Each number is 128 + 32 x the weight over the matrix's rms, rounded and kept within 0 to 255. Layers, rows and columns count from 0. Numbers have three digits each.

# layer 3 attention output, 160x128, rms 0.102, rows 0-108, columns 0-127
125102166149058053039159071160130147120141174111198150129096079064173152145145070091081057191127131124172154096149164154167077199160143065130115140114165114110080123129165130094133147135117118156100183126119159160087102099086095108080094157115151160169122155101130157116114143144092087129186193123101124113143160182135115144105128098114172156153145141124177145108132182176115135109133
165104133136101102087131095218076073126129080137144127151135177163126104060100070143155171116081137117163133097154078146123156175094132075145105131122169193128151114171138153109151083089189158154121046170097120161101000111098143125138098097124166103076184107098172109144154131103133074084197117026105143038100084137091097135064113156086184106126083144103143100082128104185076118147205
078085104176098140054141111122107177169086160152125128135142121175167084153161128098080155138173115081093108111167072141077095094087142156106130052127163107101101131122064118151108118198084161125068131056120116116113120073127066155118141120125136115172180084128180140124076149157144099086114145119172079107136079154145126134131138137127105174135123144188080097159119148130115141152137
147121188152110210116132116098084091110178147099182144210111152094133173101103161139121128170110086105052089164165116151166109100135073086138095207166073111107111175192150184179090173090135192142124185089118114154121147183136172128115067129112065115000124149103124108106146139057112172104095102135146104114132093126130126136105132120198114177118036156058142098113145059102158161093104
152205160129057127165148147164093150144126098146138070153128112175198085125129129143160167103122121180138122055116128154106125103120092092106093145126077105081182144060121123119064100154143054102145125109064157175146155133107138124114097135092119077068091182150129112097129110125112148126154106153120186177079131166123131103082134145151111137148175127142162158125145160135132086126155
141159103147175182108068093148130138151120135121099145152123147136083126153158120185128143179163093115096114105106126136121102144118184167091090107165176162157145109170105131108124148158144135145080176082106137127181161128201140113141145128089095111165105075119107190176144084116185053164114131166044120126205087172167203108061102112103163111117109101115128108199136099115107117142107
102122121147137118109108087092108121145138137128110177130114098162184142100124117113128138137162120115140127103119133140101143183143123157119139117114135145101159120136140118162109135185130118120105156143105192125154125090148141154079132141142107138138052113140122096126132106119119100130130139191091176115140128153105180112084124120186164122150126174128129131162160146115152156161120
114113183122143071077119137110101090111101143132072092135074100121130137133130127151158118136097135143108124082098119145149104207089088145133154095117127113121171098115125076197153108096174059108141154162126174145099073093151117157092130135099142149110091098130103101131149109109165127144124150124088093157104089198100168082125145158125184160149131151132112159155174189159144158166134
092143132153128110068142152149113158099063083157144165176162165146080129114118160070156203112095105118110063116147146139093191069127127143149185130162118139165119116131133192132110120134074165122126102161162141112071126179115139144147118159203052133187200103117169125193084193125133082155148113030190123070157197041084136122123163112165112196072064089118158041136115169159122084096090
113143106139103093097081111173062150096081095153139131150123111124075104138088138128123141152195154183145122131094140155163117100112024143156118112130147112136180126165168082063149129153131100142187067196136087109148070103081146116109162122126170103179113193144140135092146159180107177120143139119140131208081125102079116125148172126108138143174196087090112165094092130103145115171182
101088106129093120152151094120131192078090101102110172113167171137145120111126130153144091125158149050164096160124136179091220156125189152143118047092154173093144114155126193174111126083078191084104101129110151148102136164112192103095126167143155155138091112148164133125124172077088088103113115120103112100117140125102102154055110141122084187105143151173129094181113162164107115111133
167156145129116129084155189148150188168085133161068152063140139140168128091119033086110114089113097152147130100164134151136171153123097182105152063115129109135152113118060111185148171152091088152104076167151110155157141104141144124194182129141153138125109110127048168144127097147163235100082184072132095138125094098141113147133142132113146187123145155116129155127139137119126081113072
153149185135142099073167113105099083109158177183137080116119167137045130130150138176134110079112183116092132094159132124124122176131174161084145130070112152147093081105119118209158101154135172158122079152116187119128136133131132120130132101098110133128162084123172123182166134149169096114164165169100108053147151161136152103142089120071126152223052141110139104127214115116103151161146
088202101091167160131119109091129098147122136111118072109125148144104145150080169180144135149096097108116116115122128120116121101071124164104105098189083099148148098120156108087157152062132172153090171106101110162147105094102127162148117150104146135095091131107109126134109101119108111136073133127115151164118077150183147117131124159117084095133087144164164160101144097095139131106137
143180090078165089135109151183122156065118038167079101148153128161055137130080100114147166145138180144138041105105112110129181083113107170152100130121117155193123133156095098096184106137184101144089092106121165100118119157075136079097095170086118216186050131101150141117077184097024122107135221231174165117174156083130148137115076162179105170190107167105156171120145126111144107120128
120128158125123089128123117105124157144060087138118149084141066142128082089166136111124076149128123069165153114112119118108161169097189129089128049137121190138164095170062151123161128156109134112160139133198111159108102156090133074163167073144128174101109182142167165092074122178116140128141145125143120138137141117155174136123173119103127077094102117089116077165137144140107110127088
186152156139135107091121063171169082104135107168108141166122127120086010153123080110160068098127166062083125089151157125174120153113170138132090139156163149116096148109109165148158091176076188135146019171121170103126107120108155200156158017138141124113140082186152085163155106141183113111151117141128147105123184128116122081158125171076114133218125120087048086212254110099122176164203
118161100132160121142116136177117130140095131143117094191114077159130126153110118116117125179171084148119086074090163150051103159115144109127163107198148136116137092100140128103106124089140138125124085132113134103126045075108097131164141145084135068164149145126131114148134134100156130143104129116118117156125081089086123149100144181125136125146130082131096142105169146126128131085134
180117142169125129125141188121096118112095109137091088123103116155131130163092079132163115106133102152096112137101158139125148128184128140100163073130091128195096116094115111148143171172178133126146127173120141148135144131122126130131145138140148096112095165104146168157091143174091105139114116129171192180070189124089120103162180084084123148118158089097163144124179141150159111146153
088095176122070092081116064180117108082069125133118111156156103166163123106125104134102129132151157097098071088139112134159156140019114211155161103119245156124129086155111095085205104131065117117124060113096112167110057090169117124135151160148121150144133132142073173089125040105130176211130137069076132111090126127165152141135164152129140146089097148155147152101137114137117124072144
123084128158128168095104151118119043196086114167063127169149132135105119093091078095103119114097063125147061141176141135163075161084084090125159119124072146082138118187145154118139146154150129143119160153091185141165090126143122059141144165100148135102131114140134117055147143138131137083150150102124136096133130176109112133135134111142146154164109140074159138093136138176133173105110
131092133150174123088105129144121114080172130158129116157095108131118144133161113118095103137149116152121116087083120145104106111085112073079165162125114160124093103084186111102137084144095089145123081157076144100143159148101078135138143148157147114179125078150128117097104128129195117137154114105154109121231183086131111120103083104112112151111127148196135105117124145126123130112124
112087116114108084119136094173064162127102113107138105147136087152178100169160177056128105091055176098135104174089134108129102073103187173168150141150161115132081126130127109112072122149145115097134095172120096135205091133078143160092085144135125152160171151128166156119162142182127072099102105158164221093104040122103057176199144178100052102129161154119165108135064100136136122185166
090150111082156154149166149117129130106144144117134128087120152089064132115100106163136122117137164129171147161119131144104087157091164178062128133107123168127169103141125125138083167111122136100107110088147132084142122086161117161121174099165172130111148075176144135143137088123134182100124118112097100139118141086091062165184112149111087198128180155168099151156145142097154120130133
142104116094140101195116134155112119094074145143150116126078059133148147128114164131154102099133150174117082141081142098118179108157078081200192134120119098157089137149135113152173102151146157119099081186116163192171077114069209105097152187044220156148052151152143158135110201129138118116122139127160160093061154114068134106124147132129111188143135132123189152111122163167194135148113
138195162115153140137128132125155111128122083132196115177100034143158205149123172131162157125152120102102087122117156119178181120163124129117149120154072151042219142147171113028114150116104163166069091147135177087109140181081212080141122182019127135180161173056078123144174183118049142119124145122086083105124138081153136111071087134168116131138069126117149155095072048072180125121116
134121120090111091071117133156085080142154154134129133162128104185110180118163064087105173165152120176148135123153150171106082159076119121091159094110160091103111124129105117128146124125165101072138189127140187097174131123193095149110161075130108194193146141196075119060124068110175083143185146121114107159230140110161145210146069112160106108083189106136098126183142143192158185071083
144152154196142197130148123077139105153122103128105139148053135131146177133101126154144209211084095101101134107134116130136065095174180154104109158161094159107175068135087158144173091175124095114108186088205155090156155095143114106117148085175090115158163053150174109116145139165106100092131124120107105118208169137142110131139115114171168151130207094146095097179104145095154124138134
088147116139124126040098126040152125183046199100147141112133053148207172165180204150109091088118095157137156124140109099082178183094106152152129083110090092028215057143105168140150106116090097119144166132124142146147080108098163178102115137076086104159051142123101078163215170113125104159111129164138132177166097146056169173085115083117105151136109124149149126127105076125153196127138
081117032161050145182088177162132121023126166120121073114158210123150132171083144069126176181166143119138089165095141136094092143107129114184091155142083063116121226089111125148102118133136185151120158092090140146105157131121177113073117144137157174097097155143184124112095125083098153098089154198161135082099130149117078096127155092184109164107133196155133183098119159120096146126108
122159067121163138102118135130131076141208129140125112112135240115135112109139066100141111139132134097141164130104178152104071170104144108099187121138093168145101140148158089130105158138144194199139099132155120088134157210154122080159145110155162206142172082146185123079123139122140197128110093168190103078114106112204102081178116159114131127117150144136062159098101149109069103112134
147151184114110148088129065151126126126150125144115112089125094184135094130129100127087105121125125118101141097124147136182136125126122172129134110144149146150140169094166112134146131128061123106129112119175092094084086077161155100131150092108095173203148174119109200076071121148136143116133134044114099126097115125172212141149124125097154101084090127068087114104109140156134126116122
136065149156090084085139146085147124093162149122100103077163145168165121128126059051066134160136107086168174083120081059177122156104154098121063142092103143174099170125122182159141193158098079123134123155135130101128157183138126131170117105109138087126157071137114141136154125153170135110167175087135154084189188171124150192148112136139147094202070037049109043168063073103123144108118
150137130099137111116159127120178166147134091149090191130069131166028167150096091118151154139155152070192163186156183112147163133176064085120104161115141102165142139107200117140114167139097136161120168162151118161116129181149122119154108091092130138119122109118126154172169134144114113162145149159094131151130127141145103113152143099066153169171089079117155130144159087156119143132160
102134199170163150088125169055135140111171122087122200152137150094130108120135100177166069063095154114082061142135067124144162115101076048124090178100100124112188102131132105089077166136121134120128104135126143113080059136127113105155130105197121114114106120113132115135102158064123069132145099067097099078154122180158182154121110101087081123049061060065113103123113163151084087064128
189131124154157131107143146084099157166196089110141107171131143114103129150114133136178096077066125090114088172170144126174173076133128112125063120123137117106163114121153160114083159122100145123090074117112106137167135179146114093167128121125128171122110139138141121113152138138141084112105154164114167110178147152186110161143115131148073116072117128106126128175115111170119093108130
155094143146176152135208142146166160117156110103121128094174068136151145129149099109128075084054116082137148165179108120148128131131137115135118109146127120066069122117132166147150106085085105085176159086061116101116096105073149104038143170148142172095111127145189165063103117109075136120046083186144127148099115132162116137167127108158126157103108181158156138119134160162137152087086
127138134115160155111132058107165106145147068110077173126135141129132133112161121125131113096105113072179127148194120092160145102071127133097098113186110154094168103135165130075124122148027093166104106162077095153174084100133126063138180182156113107234147143180106164112135069128156123158137164116121170106190187125163105181112092125097141126130118149119167170148106128130132144090152
163139150078146114108137106112131101132138107154080181162150120104067151105121151164166086126149107131139146119132143165111197209119107168102101091131111095175113051117141125162134110145196117112164114144131155097125128175072141079133120132172168126087067131179103066168137151119137138164125057147157157174101195167105140123081109147139120124155161091153096146107106142105104143151147
144157169095114099154150185119109174109133099118195072099159090134109092184165126113150076083112207104105144156118166118143104136146183107066085081090108139141089164142132075087153132180150104136113116178200116144152146177169132090202172169089165156102113102116138062146122141134125192126124145177137115116144155105155148140163162186192100128065089140146097120201113104128123173133113
151136091115184163195107104123176122140124058086063177160057131125113129098136113234146148183116159125109149163165108078172108075139125136115105130182170103159117092145087098109126123122172154112117074081132174102108126106152121098159105151103122133107123165109116199111113079129099117094091141119073151124077107126140112100138131141180110164106121122074161141090128114158170097120115
106110080087135102099111129102118107131161216151066155162078085116170074170106107105090092130136137190143147105059198195121042132116146118130101185150063132089136185082186042080097093151093159092133165159130195075144134151135185157169118095073184204162117168130145121131090129119152145066165086104131159082166134176088145105110136086081144009086201118080105065110142143112135141117152
091154092119136128129137044128174092145130082101100146121090129092154104137122092151126158230126130110102174140144143102183069111152125132137091114201117091130044159107093140104152137115182154146172148105119152096105158133119120060142095121168135138161192135118126128194176149161139123143189080176169114065129093198165059164112129132038166086177124108133195085142125064122061144143138
099128117118141090118157157103125154159124153118108102107127112144119122146098148101107091118164081119178133062103130102101136142150134127116124102104061124094127144157130147163102157129116097086090119139109132118194113099149201097129187120080091131118127108183155121102204101142162099092115108140062123108135101132178122182139087143110042132096124183125098160143147026161162155088108
138163078095152107108142111151099119107174158128109128167084162126101140154179045075112138138085117169116223168152173201158136147175126127094124171129095196187098200111180116108117141079167166115110174118145120123113072096169102086150144091128176165105140136103168121122136124161114119101115080117122065159080083182183074117131147101102111130081131150151120130173197127161138153119132
169098074111085108098150107148130146158142136136150156124073137072159099134075120091149089113129088176121136170107140159156167102157117160157056159163149119125154191111156156109063146146126112080083079096144124173114134101094151227148125101171140148106120128122134117095088131188123151136121154099145136131108139125105083084156158102007087157135124135130133130132138143093121113126138
107174078155123176179099140200111108158102116085154045064122173164134127139131159122140114134104129120126149097108117120075082091177206072169163160132100201161100204093136120129105103140118087135067088096135128153138125155095156110114096162126136058142200080120144171157179126168120121121076167079108084080116143185162104153086099138132143178110100124132138081179139132146155126097084
201137185110160121171138148088113115130147150099065113148088161061141136164152147166122137122130096119107150115106097127152149033115181160082084182175126102184148128124080122111060186098148103138098145110155116070069085091109102114173131134150102140145075111083115150100093160128125133104096165105140154124138156114115133078119104130142155100128106144120087140078108123145143166113088
146139120175069119131151145090134116214170142092213143119124176094099139136129143160187035108097158109163182161139103086113096171137186065141138135094105138070182103141139182135107098064066140135079180137142135171129175168164146098163127114145119128054134069136132078139140153097162138155145158151111137115202126119163167123128153126130119088070100136126118124136129146125073125113135
123146169144208184157132141092174124219133170090150173165109105148149137163150102205152072127164109118098197072126171163086070203144131103089144146167077123115194093085102182143184092096135137140076137108117112096190140090151124127129153154134112061158172134157092144124126115145169129102100144098113090161147104172144130140076087115123134128128107056113094090103119127117175111158107
117144050180115146129107172128112136166151103152136140149110132172113151106129151113163193124143155122152103113110144124080118180150135112180170151085146156077156154103172154147069146149131147134108148111093132098154145124126146186079096177125138125076169147136147108173107152067118130076050089160176114138119068106112112135131086145187066215116103194135136098124139171095166136110130
109094140128167137098165105143142088153089099149142147103130129204101143108117100136135129112113117130148082173130143134133145200098083150161135110135108144113161086195116168099138142106129088113132148079153120165097192128094133103112100118143179168055103184112136170141083097139078125144117103083082075146061125151128097102141164105080123157065160134164189180107140185183144059082134
119092179184129186115140185073115115051144078133145100129109166126128112131099152137180109177153103115065120122136115081160088092167099130119092129158055124170136205153150106081110189158127130138111148095086138170114132090142120163083158114107125077153067095125157098104101123139149112168124180176148087131176089138129167101100194125122139138128059154133142061151172133138141157137146
118128096107091123110124129135135139151121117182068129079130120152096121065102166151090080128116110166139159125155133066168109122155097088143141122073123150165085153111159104127145124106117098143145103120076097135128138108085140067126103174097143087134110153119108216104116137085140109111091152140154153135089140116128130165104158166182186121175120100078079119108164170167183138086130
131120104131202191146136184121112129104170097138131139149086161138112135047135139192120114152154131121112109089058127146110107123091114152103129137149089182155159103105121129132077123107137086151146086196102147087129155149129115091166129133141103103183153089124161142185172189094171102120116089149140188108165150121120154168138087167078165153191127070102143156163132119089102137132135
140099200114110142117191126170111103102136187140134112151102121108102120180080127089159151081131124136114148173082116157168155133095186153089055181131137152137166127106148145143161101099159090065131152134107156161079099097153125168122163082180125180089112137175137081121059125146100136117153153125138106105112162140123080121164158099061121118181117162128140139159159145138062134132127
164152124113092117100133136145132161110138123165147094132093106134102083142138100077103078115102090103150165144080148126070141168067094075143077073163125105124195142066110163130105128133055119142094120130086129178183202136124114132162192163095151147105099068182098095143104145097161130116111183203126107151159129091202144159113151161167098155164109146185130163142130042042077135152131
137149129177118163134085139139130115234041108133144173145125053185165093086139105140132103159160115166129149081121079071100109096126131146183121127173133109130204120077072135117073153212088089125103137159108135099133093150128132152120156111157140148121142135150135126210134125153083129191118135144111107136162147108129102133183144079085036144128110098129143127179155095115080106114127
104139120087137143123105069110124142173117165146072156160112117139140130131162170146114163108092114117155145132147138187087154134141169158141212128117091139119122068191163140174128098106179164131121140093128119140104120119122089105156114106129145098116120147090097150147087147119123113153146089085136123148134115139150159116102125128105167118136158068137127129126129148101147119100101
123153111163156194138128053117139081193128160103119102115099170121140126146138000154106127137135120157164173145150142142114082093146156088129164177121106175149111101127136162186137134133104201161105151093062065124122146147128158062125143107184138141120164096126132214115175073139091075131074113124066135092132126218225172133182097068095131148129148140104123138155127111137088141134096
146155104105152112157104109148178105110156104120138139140099134123118110150152159124165166146146131092098110117115145120088160142160145095108139095170147137152152093110163123111152129139132205114137095102122215067137151119133127173108131094133096085174158095106136113114108071124144147142133165135140096139116129088075108086091123177127144116201165094101058137143200165079177113157121
110100097134142121124177112103153134154075128131114165189101180130131136145117180170176152093112082124131170161171139133092142145197167151179112074156155097162114092194106178150150116125142150135134125127153109112112140141095091137118143131140162127145141113118171143158110169157095083143168146159202153126150186094136082125153134137160041156131139112144140123137084139086135125112159
152159194172101109118107128120184076179168100098131144105146060164085190155102128108142086127132149084114124126146110026154130147148141075130135132125103115097111102115106139121152164145127126110109127134120102152170169081166138164056154132053160091109129188186152172132107081157126118182127145162134201208116144135154121139159128119095078120080159147154119175183173151138167135137207
136149063133081167102149144127204091133071112133111103113168089137170098120134116076121178143081116111133134165121127096164098063127161061112146117142110146075099155117115122064123140070093187171083143110089093119124113052138132079158137165116102123143133152081116141112125086176092129131115181088096116143157106114130124151144130100165157138136093128158097091131131124144141166109140
010127150017150093166179135156111073134065162109128104119115126132162082149121116107112093076146128145133100100110124101110110204105114158057088155192055180109157206094143071108097160057079096197087166124152138146107131150141119100144122135114127138139189152094162157121148135147132123154148111111103099104095165137165100135125110115076108141084144120161179176149167146096124128091139
126167092190076141152082148177105090133074126118130118057129128135040149145172172103148182135146157138121152187141079091116138121164183076152177183062126151118097217172155098179067121152143078075085105118183116141158146071180152132103119154141079074066102153139128097164176120137132064156136121130016150161130130103068113084078174131149111142120074107109104099163154139242163122169132
042117119162082151128078137180123135131100088119072125126147128189110119117124118158118107160120088125194118112180070112137097101110136101154040144133130103143166181117106160074091158108052111124094137169127112177189146149152143115166147131114129159079126077148141082187160157126137111112126070110111174096119117125097108180152094106109087153162039152059192110122138099185125099122112
105142133131126118111114125132138134155117127151052142114100121189138107118139086116130114166145135110138171098142136106133080123074092184110119154117080119121117138048104116169107144124064115136151175145154092173157155170171113139127124140126168167150147116163116128140155069136127182086089101140125095128134159168130143168210068140094125183169131125157190093152161160143135172151112
137120158154129147146158107123149092144199125101160135064161178110077120161124121119144170105159118094135119149162062100072137129152214077085124134116128156097126149178119195174129136110120168112133064101162111091151164113121102169111152136157102077163111141100121095141118146162106096146127119131154159149138179107105069136154180098150074139131181140115068097172110108081159126147165
087095073118095127102066085139095098121141208117125136110132120134107103171140078124141124109172141124131168122087143138123115231116154118138122114064136150063101168166172162113110112108120181181117101122140092135201112119143121184190136159073121133181078170126111135171103147068141094102058106145145149176154109089144177138180127158177114109128082133149108084142142164065202179137174
116177144114109115185129168135079104127169051093145116114123113159125124120097164098140136103090180111159106168153124138141148059118149171136121109097114151126191191069114099149093135120091080116164091182112130099162173143086093105158124143158092081139167166161104116133208105119129149128122159148111161151129144077060079182133083125094154108139118126153161158155103127072156122116145
112157122093044068118139120140142105138101160187084092050092090132104035064110093133094129133124164144147137105094115102117094147104188116133131127097130154102128169084066098124119106138108125170089073109133096125117122114126125112153127153173167126117135114137120152149116105116121159118110167114080074077119097130175099123165141130142118167097077184124169128078142114149140121113158
089102117130190136134144115070103166219084145098117165174121029174149165151066185167162137113118073081085106124133140137091119143145140194117085095181132125130113091108104134137137144150144128070050141087102194165178162157152112140129153189103152077165176073141160170122066093184140109097105134118105139107079135154117042135067161127121113159105191058126184118146112119154175048118095
149062132083110106162109134097131083152117166132089132143150097118135139131110096096088086106073142139134153150127153095166142201134156171135163149075140124114084065163145146160177174156155168136170118184111135166156121145142146086149118136156087111143082115136085124091139106065150104122136120118117150118158129118104148099151135139129162073090141090120133130106111098146140100122107
144159105109163135168109142110154135137155146129099095137127162108157130159143139113133107094055094168155138111102155123110129148128133117139149142167107089115181080154155164097155141102132175133081123172136077102121093153106140135167146105191119112157145166128129081143172125117067122135123123045119105114110162120121099109164165104116051120094145109132116149087090122073119153125111
164134128096137129097162102095113140210103104127123108097093089152138180136104123199145181128143087138154169067178087116145140118140110155111127096121129100143116106130092142142164121093108094140128173137140130169132126077115074105148127197142148127134076166171087117120121137124121141082116102138117112160118112170158138173133111161164146150149150130151122116094131159143176161112116
133192190207105141059148229060058083158188152136167074098186157169096151118132078116169111081118116103071106079157064062127144160056176151114122120091089145119181131070120141229125172153108105125118098087106124127126161100180090156140159125111135143131148129142101148061103148119142153120148176126144081093151120152164087172159129092100126174124155127189104154171105118086098152109113
115173110144126157170140154109109139111123118156092130132072090159143142136147207161167146187184114130128123082104164133129089071158152125141167159124116099084147129154140068125100096122098075125099098147161121100175125121095144112166124124130100151149133173124128120140165149193184153084161099085141127081137082151100129095128132133117148182140142138121091087093137147124156134165093
088107105161102163143103177101084156086130173128159070148157148092161079133117190075138076127123059114103101117083132149063126153088176069115045138194109130117170221103220101093126126095085076148134146122117164181158124129124113181150127092142140132164143089098142097128061179152133099155152132129154165140124160083137127070156182120096099151137112071115183129180116180080108126139093
173076151157139096069170155113180132159116182120159071128119102087153127173142138139141084093079043082134099160173147129189129114141103143134096076154117075067137146145114144086156153066098143116103108140115132113128103107087136162180167173123128118111124094106118059133134151120145142122092177125127113145145098101108124157120167177144132107156104102165112124101062065080132143125135
168145167130110139138129110158132078117151072137143094137143108109089118109131196174131090103155146192140137098100118159110161147112142139124114142154154117115209096167172135099143101120149075093138114125151117171130149160155154128129128060111103140096160168146144135074153132136142101135171069122117111142078120126185107096111119102121099147122141138118119169178130100148108115128125
124151149112123083095186087123145102046118196149150113185091158099131118138177093153122159128096140136110153131117203158153126146113105162088168142085155147137107078154155125131174111117115168118155146113096169091078148143142102111126127096126115168103143160115152155112133100159098139139123106142153119129088124163184155115114155089127168135151139114141135112096200116137092144108111
133117116130110134166132125131188097112135156143131122122116106121105093100163116131138082117083171157107109155128133083150075147143150076111103153165133114135122155095163099094165089170134152134135147061147120118129121109111102132097149086153138132091120076147118114128164097135101178163131108119122078069122110165174104143143116116146130123113150123158135134154143075105122110102107
105087127099136141150126111134093140134126161128097113112111159143150112118099120168134115146154091107155158065161124155098124138172111121093087098122107131153115070077203114104170057145112143142143153118148126153147202140073072166154149135158223171155129107129138123128073152158135167091071097104174124155092244129072047119154165115143165174160174082142142094159154229068203110113099
146143134177174183123139056090170162116085065068112181114116118194127186159151082184147171198210177099154149115193074146130141118147192118154117096132125177166055073167136136224177092137110110138127120078145185054073110098135149130096148132124112198154161177095161153137066170156080133120139126146188086119119098139172109096153146126145172170207136167124100108126160184095098172150157
162191182104133164097164112095095061162215131142128101128112133119085171120077119177097172151175133107133128109092096141147124079078199130078143116094089149106165077155088131179109183080150128114123069148095154093090135152168120107141125141114133124132140114118122114125148121131111132134189165115118126102146151154150150112109140128172140098179150146086100134125128120108127153163143
133141192094127105132127133080112086121176148111123080123137160092104119094117180168121111120117115086067067113148143097158133130126106099072108153157131104129068126172124125118112153080157159112078177100194144103123068137103054108130098105185163162112124071122138098169168150143127139188182098034096111081104200146083155142132080127089131128146148087152157124091124159113142104086149
143147140118115136139125126155166164124137050103110094161176134099142183113148155113138153140131152108145114140114108128082138097116116152095116157153141115139122134076105154192056135171139105131162075162120113133144139117129067140127127178147116081196140107173122113119105124133127135121111159215136167198143136083118123180131151171137123176167172135137158109160151073128090092124184
185128142136154131133112164156103135083146119122150131094165126145133168132174126131138101095153147172111155090113130130172179165176108148131180136076112144154123088171185090092165135144143102105146097169114177098152114144101123128100152127100117154179098201148107150076148088174118130095117164151084129141142144072087120131099083131119154108169189114145134183109113142081158108150164
163109102152094147121152151074126111113113227099136110115133154108201125183108105051185118127158095084066211116077118177099155212135183133075040121141111100103170117151125187137132199113177143112017081104156111124134096121113152140197194073153133154121100157139133074149088098174111162125103139083135073152127120089150105103151130114106063175095105170177096157123097173096129091126112
144114085146084104131078069166123165054140109111137089111154147122197121130133158045117124162097160116128168121109107133160096113119150126180124171100167142095098157103164170126131051119097119114164097185178147128086140165126147171142065106110082140162119142109113134137128119164117136079122139067095138166105165044020145098141087139129132139166084149096144107052117174155191104135157
145095171137115119152099096167089135119142060110149225164117137122177128067124171105165088132077155090088089159133106135122165128172100085169140114153156119105124156129086138150055155141170166107143130183114126158101063174117140136071084075192114130105159124108172077137178101118131096122192058127105120075180097087091107118128095120092065120118151143117147109114145100167127125143144
144135158180078113123105184145119130157137121200110136113185121165112078056122122135106075065107120143134117130140150105139130192122084142150152129079156171123184173099067113113097171148061098149208071194100127154160075100111143072133103109154130148073115124183122100097196140113153118074159141115115116081094068139114121167161109151133130136173129131106105127054143079149079129094104
152138102127113096058146151113162128104186136119126088094123150100117104118155073113167156118096145124130169147117142133127112152147178101093127144113120187099131153106143127140098118097130140144127127119117107098102195148179173121139129139143118130126185097109128115127093103133095096120093117125135113173171123097166148093124122112120123119090126142133080080162146179151100123157101
115177100054164085144122119144067123111156142122177150107179090117109136163114100093160126068112120169104075167069166108103165119113120106135150112079075141116071140137104126084162091133131180130143148169155069163155142173132112130128124143078205162117105103149109167136100165080134159132105142177153119173125148134122098197177106132138049158129161075151114176110128094147158147074074
101139134101101121079159115135093156088171149143152115157119195145139112126124118139130125126212160101147135099097176255111100162104122147077106130102075183065176168124135140118068129106116136089088088138139168155128083206147177100167131157105181164172111183147056141106125120052117134127145134080078109156114144183160160154109108143125105119130156101116146172122112132136176138129134
143133131135195133118125065150171075116142089113069193139093152093125138134116137150139148147161105121115095143136131122113101028130096150129158064198152072164101071126092102155198104193124161107125123162080135102114122115117140093142148133128131126113153154148148148131111133140127111121113112073140187082099111142109156116096110142111202078176115067090099102099120119103108147128144
136168101146151156116126157088157165188144168128139161121131087135100127164119146127116074110165122107096139105152145103064073156124102088122131125162128080070108094101124168160095147140120181115073172108158125124113109118103087150107121141124145138108122142125093169103098197145159116126132140114122117135102126152122115129138162101128117150148126119115070127089121103147169159123088
131093069109105070083174144083135181110163157061162127131201113114161154153144056101101099124100183146180161152104159151155124200117167061083073116094129165083092094113192147119137146070131156144134091178088138141177131177136172130126120159103140196218109090140095132066111111029128106178163203181169133143181164091159155174182107146140096108133126164088134158139099170160114125089171
123191093082106120112169106159116123086120145116179079130155089110164105145172103030111129130082173118142136138113161163111117139091167162051130115167114150091130168074161079127083157095082135114100139092152143138158175143152145147103138138085137169084161151125132115115118082148154121120121136129056116127139163126143140136159164142180132120107125141127116141133178145130161162168183
096139133130127112099112092126147093101120109137067121111145141143133106131130163143158125081103107105105108111115138108127130110112194182148166098142156168147071131129117120120165114161068169133140122126147107105062149119130087111112122111158111128151089134139098151112076129124142170118161121110151124090104140121136186101105164169173163129142117147156144124107115106126129164161119
153124135068186138100155050142170118172096174142116139137104132134143135079112075157123152111111094073084083112138150131170113126076139160142126060200141152117143085149111162146207108060084193142103085146091086123185127120136174153132102136090144105148201136128092172191156123123108151169122118159141133143092036172168169155153138166091177095163102088103120114165161061112091136154139
123124134158157132103178117110137216130117167168125144199117159105118117121124125170103107149129108155166127056141138211115149132176125093122102126130123170147127081134127158175160117153158171112124119107083155144149134167100130137122146158119145098144143054126152152158115187114144093102159127160154114119109166192151093158119174117126122145164080067084169068125110121112104066118114
110160087102196103106180113152203093148188113189076107118067193148146068078126066182127116164110145130155128044127175141108057172148138115126176142166153174140094088178134125188155172145147142133176121137072174109117176170153109091083152162178143105136123086163144198112109073127157108135143089100097169087129209143149167108059162137161164130126138083077177075098151179170147081154126
160150131130115110113123101101097144095149158142151094099121130160133132131114151132128123105110149120114103125134114098121158137073148167116089075140178129135147134151121167125150133142117132138112096084132094155162141111123120171115179115056162123128146126111171154143090126153107114131090121135137145150107117098156095128229190135153045147125193113126118110168140098126161157164172
152151050143126187146095147142195175165092155119070104104085128121162079168146042145127123159169123170150162106156134144130039157125118128106173135149168138073108080160156108068163114124116122144124177082162167101097190109134066137140130081158146196149064105080088177083102098150130150157160142126154150128123154109133129097168096123067147133153177156161125152107142173076167131108151
094156035116096142173112161091127163127066122077101110176133127133108113174146160121133121100102133148117163176093130140085139106097177115165087105113124154129125113095121151118118121144129137102118185087143158129117171095098109158173091100144087132051096114117107029167147162113121111168127131148157142163128110121065097102168096136078066116146125096185113141100102125076086111105101
146126126105107148162100144120145051043136162137131099116094145110157120135137159086147149097055129144087124180114115149133140113152123125152113154121090109152151174139149079161158136131189146076081167039129123150117153136103137140125102067113099132005131093082110077127175116138149113149125155128139102110126064215107110134133138127146109129150109104160085118142095065100115172138135
179138128110110149137162157180132169117103091159130103154119098133105132121148119131081119116129127145136069138128140107140135082085073116141159114132121103136075126113116116120104138148116084109174132098134120099124154120127135172097105114163130127091114104129140110126125155119125177119126092181161092130130104149112113138115142111142123156091176135166143121144141140088108095133115